config.yaml
n_layer: 15
d_model: 64
n_head: 2
n_kv_head: 1
head_dim: 32
d_mlp: 128
vocab_size: 4551
activation: "relu"
norm: "rmsnorm"
norm_place: "pre"
norm_eps: 1e-06
positions: "rope"
rope_base: 80600.0
rope_fraction: 0.5
qk_norm: true
attn_scale: 0.23
bias: "qkv"
tie_embeddings: "early"
parallel_block: false
extras: ["local attention windows", "gated attention", "a norm on each head", "hashed n-gram embeddings", "a smear gate", "an embedding shortcut", "learned residual scales", "capped logits"]
init: "normal"
init_std_qkv: 0.0594
init_std_o: 0.0
init_std_up: 0.0594
init_std_down: 0.0
optimizer: "cautious_adamw"
lr: 0.00291
beta1: 0.95
beta2: 0.98
weight_decay: 0.044
lr_head: 0.0103
grad_clip: 0.5
warmup_steps: 394
schedule: "wsd"
decay_fraction: 0.82
decay_shape: "linear"
final_lr_fraction: 0.0
batch_tokens: [8192, 16384, 24576]
seq_len: 512
doc_mask: true
train_tokens: 126100000
steps: 7770
dataset: "wikipedia_en"
Each number is 500 + 25 x the weight over its row's rms, rounded and kept within 0 to 999. Layers, rows and columns count from 0. Numbers have three digits each. The size before them is the row's rms in percent of the matrix's.

# layer 2 MLP up, 128x64, rms 0.121, rows 11-117, columns 0-63
104:506503502506504534467475474457465510483505501503517510505479538484504542534480472533483468469486521512490476479492500478494515558469546466555495499497532498535497511484442484484524460485484508
085:528479524506481491478476510530479543465460531489483463503485466547517480482510545506508526494483487467487483501531476489517479548493523534511478480524475493546474540520509489458516529496469525
106:533502475482499529512497504479463479533543540484530538498546493474498543519479497497504533484517525475463488471476491467484491508497501509469438504494530503549494501508487507500518463448472528
117:483511528457485509489519460495471511512510496533472515504551504482528531569498523455521520508508545492481493494497520497546468504506513507516494515499523454504518479523491451544510469457496498
098:506461503530532464514506485519471525465500510513462511474485527508490523546479483502477486467499524546485494488476518477514474465529485473476462487501505480509521508587504519527490520486462519
093:520528490445456499460494532470501557485506490515433486489499482513517468506529506478482497461465489513491466494517516463495486495512514531521484487503491500542485477468517473474559496487495484
094:538490512428523540526494510490498475543506499515452535496510495504525477519470500495486531479483508524524482500499448515496499474507514485535487527497486468534469520448464478519533512502508541
095:500546485519508503495473510484512503454511479506488497497507527520497483539456549487488512547462511484480482497480516545539515487466501515489545471456483473506474523516521500552488545503523465
100:473523506478498450517507557494504495529468520490486484510471488505478479515447504474468521494508520551562475502524466506502473505496497492512513433516490462437520492490522508507495505503500514
100:506522516493485516494519480465477547474509568492515486500461479517500481520463493549493529481522509489526515505529488534456489522484438522510491484537508502461489487488470488465502506524505550
098:473493510501508489493500536510484526509524475518485521485551529496527510569494488528458494532490517486473526472502535467525472535518538478531470548489546502474470516537487501501515509482491528
092:523539492481483513508499485501466487485460502455527468533527549519512448473493530495477517500495522499490484507501521507546510530489496490479525492543473493512488560526514514460493519471550470
099:531492557508455486465459509478480517486492542501507521513505526527480492484498513517499539509466486513499510471533465489508497464536486494499493498483480489535452510479538481465538526547498453
094:543449518488527505501538457492490472474502495517490487496471512471526538512475503507469478453530523504510499431478452491518477500473471511479507510515508521497470492530510542476500494482450507
104:520489512495525497464475437487483518470474514517465535470484482538505496491524488485503568510459489554505476496526512497462496528446474503511512517530466474463507513494488491497524523523496502
101:477443503484531534529481492459485500458488490509500512500493517454500526528466533521491500506473504529490516462493489513544456524508474464513500566513532506504503533482504484530502512449492485
097:517537483508472486494455507497524489518492471528462477542498467493497450504449488477505521464508452534523488511516497525527495486452486465511510492475523471481443497520529515525472488499486525
117:480477507468562485474485472462447507503464467491493512520507503457495537527475486528511539451489537477502499519471514486504486506508477536493485529496551537492494505492495527521468485503498541
088:484516486509528472448473488467484503483508495496537495529505536507466504515482530496503528487427472482509495513475505515490500520489483483509504452505464523486437492518493563486498523476480538
102:490482529483528481458484520525446507484500493537499521499516541456536550505483515469504502518463502538460504486527483503494509531547511495489475526507513443510524444511493502494478490489475518
099:504516491522505437477530498472534483497470508525476475449447484489491476497473524455519531495521449488479550512489527518500522481482490476490528519522502504531462479493513543477500475506510477
093:516508536501488520501502470528462499481484531532502509477496520539461488523515541450446517470457538486515508464508541473507503460497515513538427511505502496495500526510514475493504497485483504
095:524504469459486503486505471461445475477512501518490491490526507479533563500444527527523481508527483502506521450460506504464475509495518477522526522509535474490503481510496484516457493482503459
102:477442539498487503491526500479481483506516482522487497502527491450503528558492495464484549448507522525490481487494536490519500493446547515495489537520519494502522512521465528507500521473462502
101:483461493488504515490518474492519471483513514503466518510495449478499547513478473500455500504516483466477518544465496451514473476496488457479481519509552536540521536509477501500462488456497493
097:459449531523536500484508491434477484510472517537524539483527492494496505518466513530473521528514511484472498497493535480524461495519531497500462519471553461510506469505488499511478505469496470
100:495522517465485456474482527500485498481504487513478499503451502456489465530483534480518513476491469589518499502482517491529484535525480491491527481522479480514505472483562529505498476488522493
092:474476532518467498465532517511500440474486531520471502509563534484540532540484501485468500481530520462502491487510514452505496511484499458512502556498516495519492498474507463519475514513493488
120:536458488477519516439525459478474497532467538482483506522502516486500533525497512505499504497503498475503494545483542480535469516513537490486502503546519508518521510504462484545485514460447497
097:506485487482503493437495492464508531468487533494483480501484467489524514491499473509501549534469466489521516508534521489527500482451491555522530503510461444473469516503531478477518513482494529
108:511471518471542492546510492497472471510509530524486531477502493491533551529495520556468494487505522503454489482469546445504469516485500537492504524512510486514511533516488499518529480483498551
097:488476527513528508472497491492478484469522509531523472505526543465496520511529487468493518517470536498478513470438531473517485512534534504487508490524543512530505494495554492536513465455531512
105:502470566498504524502503513481503474473458523502458508492540512470563519534503479478506466503499506485498555525468528498483474550473509514493504495490536506503506495478494484481498546473467530
100:499480547521502496477520524445477501513488481538480466490474452474493511502467474483481501548460517525486515484532517535477477491485487487466463464473520523540518491498514533530469493485481470
114:504461468527530521497529488491483513515463500533463514511502503478516536579515505526485502476463508449514515459491497468502497533507486468475456470495524456508519507511501526514516474486520525
097:532504516493546523496504463511509499477488558551486501472538491500508515526485460504518461507462481493552502469506522498504527509501512518485491498511552525467548487455502498503457461490515509
101:509466516455500569464486478503479498522511480482494509523568491467460530517461491528520509494510507488495474487470509498527469499525491495527513528502544492481555499513500560499515503495500510
088:508543547551499500447492515546509524471484543499478494517484519544528453489509537519515536488497499483494473501514500513523509487520497538511525479513472513546442498478516474486520515513517507
102:509500509514547516528469454472527512497471474491460492552488491498497508522430504511500529502466514515471477514461483488487489485523472478529488458472472463508462482472505476502502527536477484
100:499515484481522500541496495470474517510481530531449467501516512472506514523470469504481483485525499495481546525463518472528511502483503451452532491477547520502519463496472460503510469448489487
110:514542511514479461503473480484522478450469456480504495481491511487491477528462477485471525508540457522507527507541475517474524493487478492512501506536496460558494457481528521487485485487538514
101:487526494481484466512491530485518522497488494498509483472489457482465485497452545515481465530452508505497490528528491501487504496485462453499499476541505472498489533501484491481564569524487485
104:516475507527514494479514506502491484476530517511487554539529520498542516516473462502514512512498544500495551487478517481528455460534515490477483483483526523503516515537483509450435491472515498
095:479538496498503487448488513527511452480509524495513468480482501503487466488495495509509524472460463452492509526506506497477493469496465548535472462496492459525460548500527474468538521497498484
107:517455499500530514519502464490474470498452494481461493475532525512519509507480537509434507464506533543485492502521497516505483485514526471512501528488565521485538495512465490492493470457488518
105:518457543502554484515502496511440523513479466509526530525512525489529505522479475479503504475514536458498527493522448501540508512469551486497470495495549516507499497534500506496471497489489536
084:468500514462545476500447474474479469486459519510523492531490475483520525514488566504478496490497486487526529544493514515519493474504550502481543479472490512523505487559516516514520496471508517
087:466504478479490529531482460486509519469476517525501542466516505479502577491459498509487523513482503491518543481529495507539491535481562507483513505483513524522475465530496506476521513464518486
092:496513509510494480463487477491497558492464532496493525487466505498547491521516508522493543506459487503479534490503493505486499511497465487501508461519470516459456513457526515447511508531540556
099:503494489476557503512502480484468448449488512501490518504522489449485517497512489481467514481501552497497497487543521487522512484504486510504518529480532472537510521490482504515443556456505537
100:506486539466483498479491507484506504520480479546462551475517526485525550496475476483456490497534506519493511489518513526511478526536532493489501493484497524512533533484512539521504483459521571
100:547504528486477474490521509456496499457490470497483508505512462544539486494479484530473492469491510514519480555528465504515466517503490504533532481500487528520434504478464465505507533501517474
104:529522473495510453508482503465481545513483526516462541486513502503481447517483510520484510489465497508521475484534501501478517452476456498531457502509500521510476490497516506508491548490571521
093:546513532533510448501497478489486498494494481526525495518492509474509536538516519486521520499489550487449482507497543498524470493490500482514446543545482543504477550483468514504478506483509486
100:557481500506463488489478481481480493516526512495486484530527510518510532531502527513496486514500545505558503460483507506507492468499522516495458547524549526480476452509506499506451501467496547
095:511490532500501494491449496482483502530550530523492478502517551497477467490448522500487471510470545540510470514452547521514501498513486515496512470469516499484504495506504482495499549486460548
100:506492513498530506518457456504493502519483487531509502476550482464472510546499507531507516513492474506479540464523511466512519510523511496471518524519516515560535534495485493512519488486437553
098:497548504508540510463497462481491503465494479468484492531501502483471495516494522521485523532465466496459484533460487552479473467510474485531492510489463486492481531533491548503500557487505506
102:503501486451518467539498458476502519452538521522491495488468487518470461521482469448473541507495471509475474537477531479467508493507498491506464507524490526455455523495502501477495504527516500
094:539461500507494512522512492493455478490494486555498582519515478471510541512485506481517481461506495460490494478513510494575478533492492482480496499469514492501492491479486455479472522505498518
095:504476529481489495513495515429465483468469500510481513510534506517502496541500472497479535489500548472518519495533512520516483541463449509517484508521515534496511506525487502557491465454475518
101:479497512465515520480503468494474506477489572515494480492540538502501527537502529504474496524553508467494514466520481498525469480503550480537495525503560497509516473525498504534503511504487542
089:521524501492494506542529460475470510523492502574499520524455468472551543489499505501487512481499494488514486505476526516574505495514488493481462529462504486496506505530485496521526489461494524
097:486503522492488557516474510527445458515519497508471529492476507460495517529472506501488526533480501481496497497504508531513495540468491461437480522476556524528488495475494530508503499471458508
103:534459545475485477487513499478492510468496512529490524499505499455501548524492497514476505495494507484496508496473553490532491522483538444521503502552521511498549499507460464489476459539512525
095:512496542488541488502488473504515433485506495524497488484511522449557556490480483515483492516479502492511495452500499494532542478493522504468486482465471484519485496525456509543463479487485512
096:489501508539496492489520426497499574495510525492512483489479480482484494501494495539520543507473440513473498523509513530513487501498478494493508502535475493519521523523520487453552532526489532
100:504538522520536474462512524493489470482505486501485528456471508505496466512459498541477501493485482551445476488507531537503494524520489520539538497524490469494492511458488493499449550515508500
104:488483488484516501510484510480448538478520531492478520450521530461490525564467517497517497494513502521483507520468513505490479522530529469471479497467505477539491503530451540502481523483460475
106:482477552471512510517494488477457472503447516483502476523489490491518558575499493514507501501512539512510521492522474486538487503464539489485459510507518493532497491498526475484497470479484451
100:486483524492497522538525492498461496485506479493472463482512512496492502504419454486502520482482471444495543488515529508521479504471484507491470492477539487554515495512438509539502489507491505
100:480490514504530487490525519471486472505492505524459493477463501481471542567497506482490496536526460539433499482503504543506485509504526498480517486536508525522504484491493529456483462456489508
092:518492513493509473508517462489498534496453521459444500528504445522506504498471527482494513505494459528513511468507501501534480519511450529462521515508462471495499482543519490442498509528525481
107:497480514509507536507499487422488482499483504497534487490494479470556542533478511466486515513495494456465493480501499496486472526504524477514526489488548471515502470518478532506439470497467505
095:535499479498504495494517490480459505540484534499449531473550552511496492501487509485470527458482508503510481458519539535511489533470497553496473472503482511517488509488540513485502549482514533
102:457474487528506504473514454517462502491510537512500540509492487478520514551456491505509469459496517494520513497515527513508512519559508483498441547543527496496517537517495459504504516482503529
104:520524528508510485466461508453493514523494504534520528495492477519519508505495534460462485500440485546497469520484503503484507488479495549483485518557512499533462499521488466506517543491455484
103:483491531462514512559505498490527514484499499540472475534520526484507552547481492538533513524502513457508469501476529505488501515510515489492436509493505481504534488484530495468460513465494535
104:474494526534498537536526455529488507491494478510513534458514519466498538557475517510479522500440509473476537481501467524501492501502516524498519484544543500505515535519469505490499466497512533
102:511485483505490520502467466479496560508441477510509490472507467534497502498485533492499523499459516539513494499537476481449511492479499462501504478544480482503493564491497468470529516514522537
101:552460498529497481510491509504462467499507519521499504488490503462524544518464470505515497509517487506477506472490498496527434488500531477489459508531545433513518522501532509497521475513469538
089:491500497499532498472513478478476506501513466529500515483504514478483501542475436516470543498464451461499530496513547495503513493495479482511485469489508497474479487548534483500496485465442451
088:478508511537495481504529504445507468520420477502510485492504490509500524495440466494518513476500529501507570506506508485496486494517524504532539538519489504451491467502481502516524459494488493
109:515500512504517531516491451512475519510440502475504521522503526494520559575496478480517492463480540492493505491472544480508503481485502461511531502479534498519507524465523459531495509484513511
100:506496513449523494521519522466507502481490458514470514522527494515511521511466486509493513467510492469490469452493487487462467464523515487478457499526494524490528472535467443526533538465474492
106:497461523509524508504499476544459481491474463510536492488539501493530509524472526488478513531496465481505510482461516484483453503458513487482461545518503499515531481466470490533475467459472525
101:491505501487459508501511488486444494508509527557520497465502480478529518557506463486486483485499473476439537483491499442502504475497507505507483539504538519456526477510519512532478514476479497
106:531497520481528507463473497475474501493478516507499539513474488544459501481483499453510526518497478542467487497497483470503530477509474554485519484533487452474454529506468533481462508530486488
087:494506534497498482504489507519500516512500535528481493478458516479502505504485474447531547540467443509495481490495515513526437471507512491509506504447490522488453486453472458473520499516498485
107:529543511539502490473460489465493490444488490499490495512543468482505486504467481484522483453453497511455483487455508534509513516488538502513486454497478529512488468467528490503506502499468541
106:487468538419511499542511423494445483535518497504489516489499528469497533500488508534475512471514523490491523484499526507510460488477541474487497484507523506476517490504517532495493477500511483
108:515484494503518483510508491478484513467452490486510487506493455525481481498480489467502533530493478564520518519543526486483462480542465457491489526513514488487443490489542501509519480493493560
091:553526515525459461471498506468500482514479519495455525552521485542495512510480490505514518508492490484510471561504453476524489502478478515477475507515474483470490516527538539467469499509473505
120:555457519508542515487565471483450517510508487533468519513518508466492516511509484477504501523466534514528515468499476459512462549514507510519475518502545498481527495496492494477508491464487484
104:544460524504502507531479488482478508462504508529491515443558516471536500563504506528499525496498505497512482489454495469518477488493531466534464501456518492496551526484484496503482489492496520
102:509486512464522556519528492478476509463519499496478510486525516496508549554511453513479480486512532477510517539509511535545457496492518530471486521527515473472479503483494506478495479460459531
100:500482492509516504500489431525471471516504492533460526527539519447542488506472497514490524508475511510489526473463497498533503486530527472494508496517502532562490493522489497513480535460459475
100:518500544500511501482502494505457468494478517481496498498569491475491533497458458524462509527470532496515463551506484498522503448466499457480486478502491502495525487535516511532510474527470475
095:530459496518506533528493512536494508491502539517507503476513507473520523536456491513485512456470543536470506492491500456541490520512528548481536508510535490508507504497485448486459476504452488
084:484516510476492511514514481475486471515452447508524476479504508518486461525457560502511477477492524523514572506491545482500524475501516490543472447523493466485505508501504507510490532508479507
090:505550530543496488506471465517468480495483514491545466498485499514481499519532485560519525475433525488547520538501509505499481502496496503539473526527506506491506495536471524494535509478468485
101:503485483506460530507511491477438458473491480483471455478527536471516549548498510499504540479522516492476494499493493486513495485532539478458465501493541461512513507489522477473481479508494534
105:504491486493501476512506506473482465495462511539483539488556523486451536516485466499486481490500517529503501523513511485542497517488542476461469547489526456528509516516551515519500470464477489
097:509475551478472496478530487516457488509478557531504517478527515446435527512489482510501495438488494466516506498499483497485486497529496509534453509491541522525520488487490507505459511491513509
089:551545483484469465522524492459464489480500503469519499522505499526502500499467520547489559566488500541532493519520523544484498504485523492489492544501492481517480497483529508532511509491503531
088:505480467472461500541503478497491505455466529483523510522513521494502471504482496456472507460443562486503484481469505492542462535501489527536504497484518489493481491488490510510470442495472510
105:512483511518510524541514466505493465495476463503475548492504522510496553491481501489510496517489515480462490446465494482502495534496535473458453525515543485521493484500477477531459552512476506
# layer 2 MLP down (transposed), 128x64, rms 0.0876, rows 11-117, columns 0-63
101:482524476528487540480474466475521503502486495462516521486475545491482503512479466511475448495485525516488483506494502467477531532461534452547510487475489487501460507515459472477524448510505506
075:480523472484531451528525456526492476515539489535497508516508504452505510473507500509476507447504538536467486487457516513499482501526458480471480521489515523465457485538470506510480480499530513
099:518526474507488538510472519471490493553565548471535525502529490504482521486480501488515550527536512485476463490498498461476514489480471508455449509483514505501474496500509515488517457482503514
110:486539516465518495482525477500521500526523499520498495483510517524509503541508560434527519518520538501497510516489518526564507497498478523520517518493476450499494474522490453522511473458505463
097:518497484561537452499511493523492541476486502482442505500457511544484500502476508523510464460504509530487496492479509506521529445495494502502498490478468473497494496535518543521538528483462519
086:508525507513516483528510471538502493497479468466528490512506519490456513487449511531525518542515504492482549494531515531451503508517476495491480461521493526494488544532512509519440457509488536
100:480534452489496451495487507527568499514515494503484475493506491489503434473548508486504503471500520483547524503523464510461523511513510509501511509497466488479469493486517494490529495563534485
099:481571474486498503472489496534540510497512515472518449499465467504497475458547489475499447471490486481516502501477462461502506458488489509509457488520472515490505486498520522485482472530517530
097:520498491519574520484494432498462520505493507498497461524489514523493493509528501515511436532481507472444474505459536496507515498497489511487519507479473531525459515475479483490524528490485497
104:479469471536508486513466509534450485461487501469543498488511500488458490454507479480498521510468512482469465485505511495526457527486516462484479513462468481499478497518538462539537497495504467
095:470505483521524490502531516510480515504532471476464506481514523527499454561540496512472460535511524478487535491485514512526496526512512487535478564484486490479457490522483546470512525495514521
096:488470504510478446492453454526469483490540492494512490490505476474477504494519436488459490462499497485481474504455488505438485448489482510500459502486524494480486478511501479532514483521491512
108:472559480497543473499531514552526525518505502514498482471461474466523453510547516501484485457515504509524496522486532517498484559485498502505494510514497519459514535506448519518487500482486502
095:540495510502502480515535471476506483526510505484499475502472519505536519493487497518488475475535481511517455437510446480512506482476427552486509500499523523499471490528509530482494527501456480
120:446512469478495530504523529543521525453531549518499493554527497464505523490490500500468500436501512492491511476524482488519479489516504467467467508523512510516471477516477505489487492515513555
107:481460477506512548534494483474517494458490481503547508500477513489477477506502533531525483521475496519492503480504485519525448495515451469532499541512466501482465543465511488534518510452491472
101:517513491501522478480511500485500505502489517477501493469464477548435511497552480482491504567504502471505499532520502518469524490536493546496520455524457499529493515468526476487500494539518466
115:469483479474551484487485489483464508541481456498536496525487504460492506499493481520508529459503527503501509531504516473474509506515442539499481507497554554478464518472466504522470501518521514
090:512572486481493514507529475547545519478497486459495477504487470507505480461534475476485474488512534471528508487533524475519495484470504468519510520506449476504479508488522474497526519517542465
097:499463493493485457476508546536436499499473494525506500493462546497528515460487521476522496519486518512476497508535495507494533543551504511508505505503462455491512432498488523485493494504480479
097:538487495518459537492463493509491543532458503438521556492531505539495491498498464535488496548475512513519457503512502515513518542519487527539481486499507483495484532461483478503499505513521503
095:518518492498518499476483453578500484495545493514495555462500489486423482536509479504479516481516520514538508479497491519489520461481514527493475515495481489512466481480524489508490456492495521
095:522521458448456491477489509482488495516528521502498500476493513495501514453476519539543508505530451523507504449492490471492454511485498494528520504511492502459478502502513463515439502497498444
104:484463549504476507497506491493512500534553447481504487516506488470486511517501496470495541465503496538509491519505513515498530469449530551500499522524489474491526520510453533500531547482463493
099:486498500491488491497495534472557490479504528488490525525472434517509512497511518494467494486517473487503496559452480448510482475523476465485491508518526573506517537491489515492495479469482507
099:448506533549495471489508496464505495538464507500540539472507472484494484484548524539436528519503515489491511543485481485510455524519526476519485494504540474514492489494512513500493513484474470
102:550517457496491495512522470479531514518477480442489512493480507546483496478499509516484484523504487484504510518519470483496554452470532483524499488484415484522480525473502501469498502516483518
090:482484495517460480462531541518519443504515516496464491499532490510553525508492528490465463458519505473548481492506505468518489514535498475508501536480521507515475491437506483525499517532483502
106:528489474485539520428510452478502500533467524487504508513478491501490527501496497495496508516525485489527480574507523495504471478513531499504509507539496518509479480490460478568491534514469479
098:476497524520510513514515471521450527513527515494498526475495538491521467467508474502481499463515539493474488500518507520485464512554490433458443519522523535487489480509457506527510512482512514
106:524489515508537455547522513478510473533500530495500547455478481507524527494498531549462501489513519505462495492469554455476486505464466535508526515518487498500477514485512523512514475514497536
096:475466526502545529498509489470503492490545505549532478526479519482475481475511493485507487558488543528506501495456506501520528483538520505479513463502469494500476508490569493529539502513507528
101:487482563497500516519484502511537467475483519490452502489525505491546472514519462490483433523549486507496546534472518511482485540495491528480530474491490496489492493481507486497504550531485515
098:522520569543454486487500523506498522535467517492519486509473465513514468465554540510484493525500489508482504487499499542481511531511516477464497466508487525501546529516524527509496485472486460
108:496516476540540529490498497475512515514431488537460513538481523486508495554530527528481498506476488472504475464504486484465529480517469487486470481498467502505531499516497548523512482529539517
097:523570485500484529498507507494523501494449540515471493480498476503518460454524499492528443503479472487550514480519531494496546508492481550503502488509512541480532511508514501510476501514539485
100:509486497489505605442492489520509502528505478497495492487539452490453488488487488514548517501516505500483471491489508536513486488510466492525489521489510483482528504516503562498511510531511509
093:513527463473485474529512466471514494522466438484511490484498472476493487518493490483511498492475484530481488518466554471473487526473482497495472534497508494450511539501454559489475494509466516
138:445497470459507490490484515561502506518540548491512507478503496492505475443530454491441483481507521480507505495494470542501500521487495521471514484495509495512481476500446496510543517529497488
103:510527465485504482535518492466462568504475517503455447511515490532490477473519499509501469498506504503497507526448504485530524509490492469468539478484485549483506498480475475492538482465467505
123:528484527504445500484488461440492511520457507472471492478482510549481509513487499512491494539510487449506508494475483503472528496508486515510477451509505487514524548512535470493509481508517435
104:517468489526551489503473452504441461528507519521496451488527533510533511539531467489489508532515528524502494502494495511513485495493527546503490499455529526489492467505539518460481513492524494
095:510493480525508469504515527523491514488541528497484538570505480522550494503483489512525480523515503511507538482492510494507485438543510517486497469459521534511520498534494498448462483487539499
090:549466492469510511547521447466477538529481480519476532493513514508505517530476479509472507506534532538467485474510504491533490542500519465483508496515485497477533455479462521521478499472478516
108:511475484494540490499487462512511487496486489469456475441522499528530492475533529501456501460496509515476455523538461532484494500513502494522501512470549508467544482480477501477501468462517508
100:519487539483541447513492505494459539521473449486524530526485501508531497491500484446519507470490516468498521525529448521504521476461546495501495486474527519517487482532505485470515505514489538
083:489544464494473491501458491515569506516539520475517528468485474486537464478552532512505466482493504494503473507493487509485547479488487483492515480495447512481469499510509503518499490472534546
095:477519446488460520518513466499524520505490533493508539478523488512505546486489491516541523520485478493533506515517475497539520552491539490483530496495463517504463465512522491458488519453542497
087:525497509519485515526505470520477490497544499503516489494516485512431496508513459493492504488519505484495501487519535502520467507486548456481477553518516496477524504520434468535482515442494466
097:506446476464536531495483491490482467486532500493527496520515463501498540495569494483488502480506530506472504475535516488519509490520507530494528489475540489511492559494500510494452528468507553
098:511505488465490471441503497514532513542524512506479550465514505515534495462526490506472494478510527513493523499536504549500509546505524496493494477496458500484513518469508546505528511473514568
101:456545487487519532507491492542495486550525511506469460470500553494476518506494485488512509488526499491439499474534494481474531487523468531481460502498482506482538498515548492516524469517468507
122:502469518508501503480499522486492463505481502471525451534495489526467533502523491497493515583501480494485519503529485519487497503481539490486525435522481479546476483496518481472484467536480463
084:506488468528489428518493505555516501539539466524513494518488502485478504519532505489471469511525516482485488512531517519495492476495519501511446520494461551495476566510468482517496493511510477
093:523512490533492471447463462506504530518526513493502474511514510528483477484560529511525450535525473501536496483504498546495525484509485529487454529525508532487476475541484487499460513514515503
093:524525482540545495475451440511522507509560505506517464502505499507489462509546494500512482524476508527503504505483525560462522492474475475476538475509464504503520467504487496486496517531486490
098:498487522504505507503461493522513498528474492490497486480529491472452446508528500527514515501482504475471530450549498472505527517494499500480521497521459502566545519479506489527540467504458529
110:484519491496483504500476480558520479503543539515497519520520534467519520472500466507487504429515548493501520506539491448527525514496527486480464517503492489501496488480511437511524493515518529
118:496490453535497487444492538566493497514510524498541511516529515484474519449515481525471478492524504482504505459539496536490492461467503495494504454519494470518520506479517474510541471513497495
091:509489477528476490536481506507511495505495493529501595524527481484474507510527512499521463466531501471495497499553487500557488522485468496507520495478524483487466493468483463483465508540508521
106:496524547465491472494470509498493483469489486524482516501526516507488485548491489513448519485505476471506507479523511538496474558458438522500484502511529478494501500564481464528534510507501485
100:498518486473528511478525475491486478510482582473473482469516530509488486513528538476458472537530499463508489461496472504525467462512537467521487508486517484489483473508527505504507508519483548
091:524547471497496488532516483493513507517506535543528511502446508485544502480578514508508495457504496501519508529501523524549525509496464484457495534489462476492506492522495517530517489462504489
092:464513520502462539519445511536449460505526490492510502504474491525495509518506531498491505538470495498506489536517501542498491526488463467437512500472507515491488504476483559484517507494449500
105:514464534448452459505500511502535502469502491496495536531474480470479511497499495530459495507507505506501486523491511515514496487488521495551518490559467511504517482512445468496483470565513515
092:532486510488475478530452500496534479515511480509483496506503511489570517481537501515503487488442506492526510437510490524513547522531501509475494469486497483500456509538457507536468469487504499
096:498470479505515507503475527540487454477521517514503522492553497483556531487530489490452526470478508501525500500524485515502473513500497475478469524468544484481458486506462499519504505482570512
099:468547480500467482491499474495553499542507527468487448539520494547458506507515478494472501540517487489482471516536466471479542502507506487474488484516484519519502462514506504470508490535488459
099:480483479500510475494492520474475545498513532471469498444499503488484509543458528513519510494526489512499524537483497509462517498527515489487515480477433480513484484524452544520472510492446477
101:496519545479510502513494503465506466540432503448506486523477489536515523538531500490509488513516511501518499481515490502521537474476508497488495503502471484535463498483546459453510495498495435
106:461508500494477491544505525542504531485513503487482473503536559501474485514478448504508524464495454469503492486516519485516494486484479496501473492533502506533502510514415501515513501548502468
100:497523496508476495495555542488542523508468510475495473512500458544467525500543545501486444550502485496496492492519503515513533467497526499486508471516439512494495527489489523452514509497484504
105:482521496502505523461474496571498498455547532528510514475507542457510482494481467532472513436468544499515501508505508520488494497492490494506471502484551483498472519486469487537518490500500523
100:472508505514489523477490504446529507505488520498568482486490488503564490497520515470481526518493460471484472498517460474501469551529502477509512460497527473513503493517465517481450509532484486
096:447485463529488473478517500547515503504572508500487476467509500490463504488532455519482525514523472483519496501486504526467509493491480539466500478517463516505498484511501495503526517567539487
098:485517463530477514512501491486480518511502515510491560527443512512494486511470497494499431500477494510503508493521525540486548488559479503539479556543495510474510534490509471499498515485488523
109:482530485523483466482516545530549490519519496495477440486495494471490461485553502524504446494496488488511509463482515515461518524500513543505492484498450493496513511507521489492496476556528527
097:514514494486527505556496499485545527510490500527482461540491521518494519545501502522523495497521500466497491482480548528498514534521513505485445517476462490501528494478562492467440521490511506
101:434505522515486551519511487546508530503488479521482514463463511476495492541469518511486544498461509491487503500526456518473481481499506532488517475547477505514505492509497503488532441524527524
108:494504514507531486489508532544484478464539559514484501516502513455484533499511457511450484497532520465483522484479507528499475482502492522475449499478560507485491445525509468514503501502514496
103:552521458541467457526497533472490488511469524474511493498481524476523492461481497483545502500497511508463492485495503491539457477491502514510475501518506444494515523469529514503532498550462525
102:519515481491487533514527525532467493476517462503511542495534542515506520492522451549468501480500507476526466522512504515520537528518520502518493495492467481489506476572514475516512528468499457
086:480507458540447487483503478518548546538486506450519503501538498483521473452540477508488517515514477495447474487507477475495503531512520489489471499509463492490493526522472473512537524507505521
101:497515497498508516500484478530503527507461501478542497518497529524506532572501466475532483473500528505496480496474537492495530476505494481490561487491503529496480529486544440546492519522537502
102:528504491483512485508519534536570511524531482475452519538493534508495488479507503498484538484527469460497501469516482507474498506481516483500510495553475491474516478535530457502528520453488465
101:478482486505506487507470510560491523510486481504539482500512500535528480485500546477488518526469462497539511497458492499484439505457507503487471546523466500507535473451486494529487488468467503
098:505542490492452490506499506528440512512518550527542484481490488485505475521515484507461473490496468487458535514494469434502543468499482530498508517526520503453518489517509505505483534502483482
120:433515473519505498505509536553545520493524523497502495481526524465506492499497519519474494435528530479529493494499540504526477482469499489506478560476488496494509493465519482504542479496512533
087:505522458513491462505520542566490526503521506500506486481504462513542493462530523538486499480483537498524544488499510495488477531512451486467527500512431514486530509524523486519504514491512504
108:485532428528487457508498508496538530505510491477514438504462498511471440474518497508522475509513494491523493514499490486509511512465501518498478491482501479494484484532537511498513524579506480
098:499503548432497476555500429489475497542533507497491518467489524525496510468534506537517531496512514508491490505500489519503484445470522468507509472485489512481505502470494509459517510504520469
126:474534465498483524468457524557536503487558540531487526481511512463498487494497501536460491445500519461527522491505482509506519496470499499479497478482499479494498488496507463533545499517526477
089:447530488467503476468491512559489491511504494476512464479478483480487488477509505460473455474511548491524500466489526545494468454487502489516493497505512471512474518496489452503515538509549493
106:543490514520550529512575473485463486510487462545476515515494482498459462470503487456514492537497516491513527508495460476474486520509480525520508490495500493479526476509476504472537503496527466
098:548463518514483495538485488492509502472510480504489510431529510473523449532520519516481533504500498483512510515445525504506498468498513487553483496441486466492544514471522490494481482504529511
098:509521517470535558517515496482508517487527497493487489495496510505503522517517458517472455512561490496515521538522519568533480475486514546474495516496499457468453522487491497466514497491477490
093:489476476522487484509455445551521494529530495503458501551504503483551484493489495519527493518469515507509530512493460476504529470535517463489498496498469524533492511527492516509522529496449464
097:522490497519476531455514517509471456513499505442502496490508483509490505481495485523453514475479473468487487500478524488532512463497503481489466467494562504545506461519520503521564467522491484
089:499511473530482534547491496522515492501519503504531482471475468481491494513442515512508504492461534540482501510507501504501519486526528567479563518497510495509522474490483466473482492549451486
081:497512482508524461494484460511514466489486489456505491516480513504474508534579487506492518522515440509444469496515494477478505518461482522510482500502421483521491488498519514478495492508508476
079:484529457495512531513501485538496458532564500530504511490489502445520474495540484525460478454494497506508503470506514503520483493490526478465458529474485495480492492546477453513482526486516484
098:490485457502425497511507502469476463504514464487469449476511545503503520509494514502508540497526488496484491501521483494525531488525512491467470501481498481476495523450540475463480479531481546
101:494506474498500470499497517481492475499482506546511518485538472508458480478501502521527446476484500525526471524515519505542538537493547518470486509485490479532478522497567522510526446479483494
091:515450551467489528494530497533488474530487555541504507477514506453463504495482508509524443449508495480530494487495468514494509484533501505498461497470525518539498469486510516503481518514529508
100:444521509510513514455474515545543479492531545528517487502485512465480485495515505494479475436498527480508490513496449464521492483505489495480476463476493509519491480522497503497525486545534460
089:461526435460498496505466469544544477454510520526538506487504485475509452455488512497488485495481513511499449494493467530493477510491479504498494490497540471502490476500502487520508466552505512
098:509510504507520516546498469509520500493486479480490533501495510563474555456502489473535489505479506488469486467488479485515520571492525474486480501523522491483459483486471493553459512514476514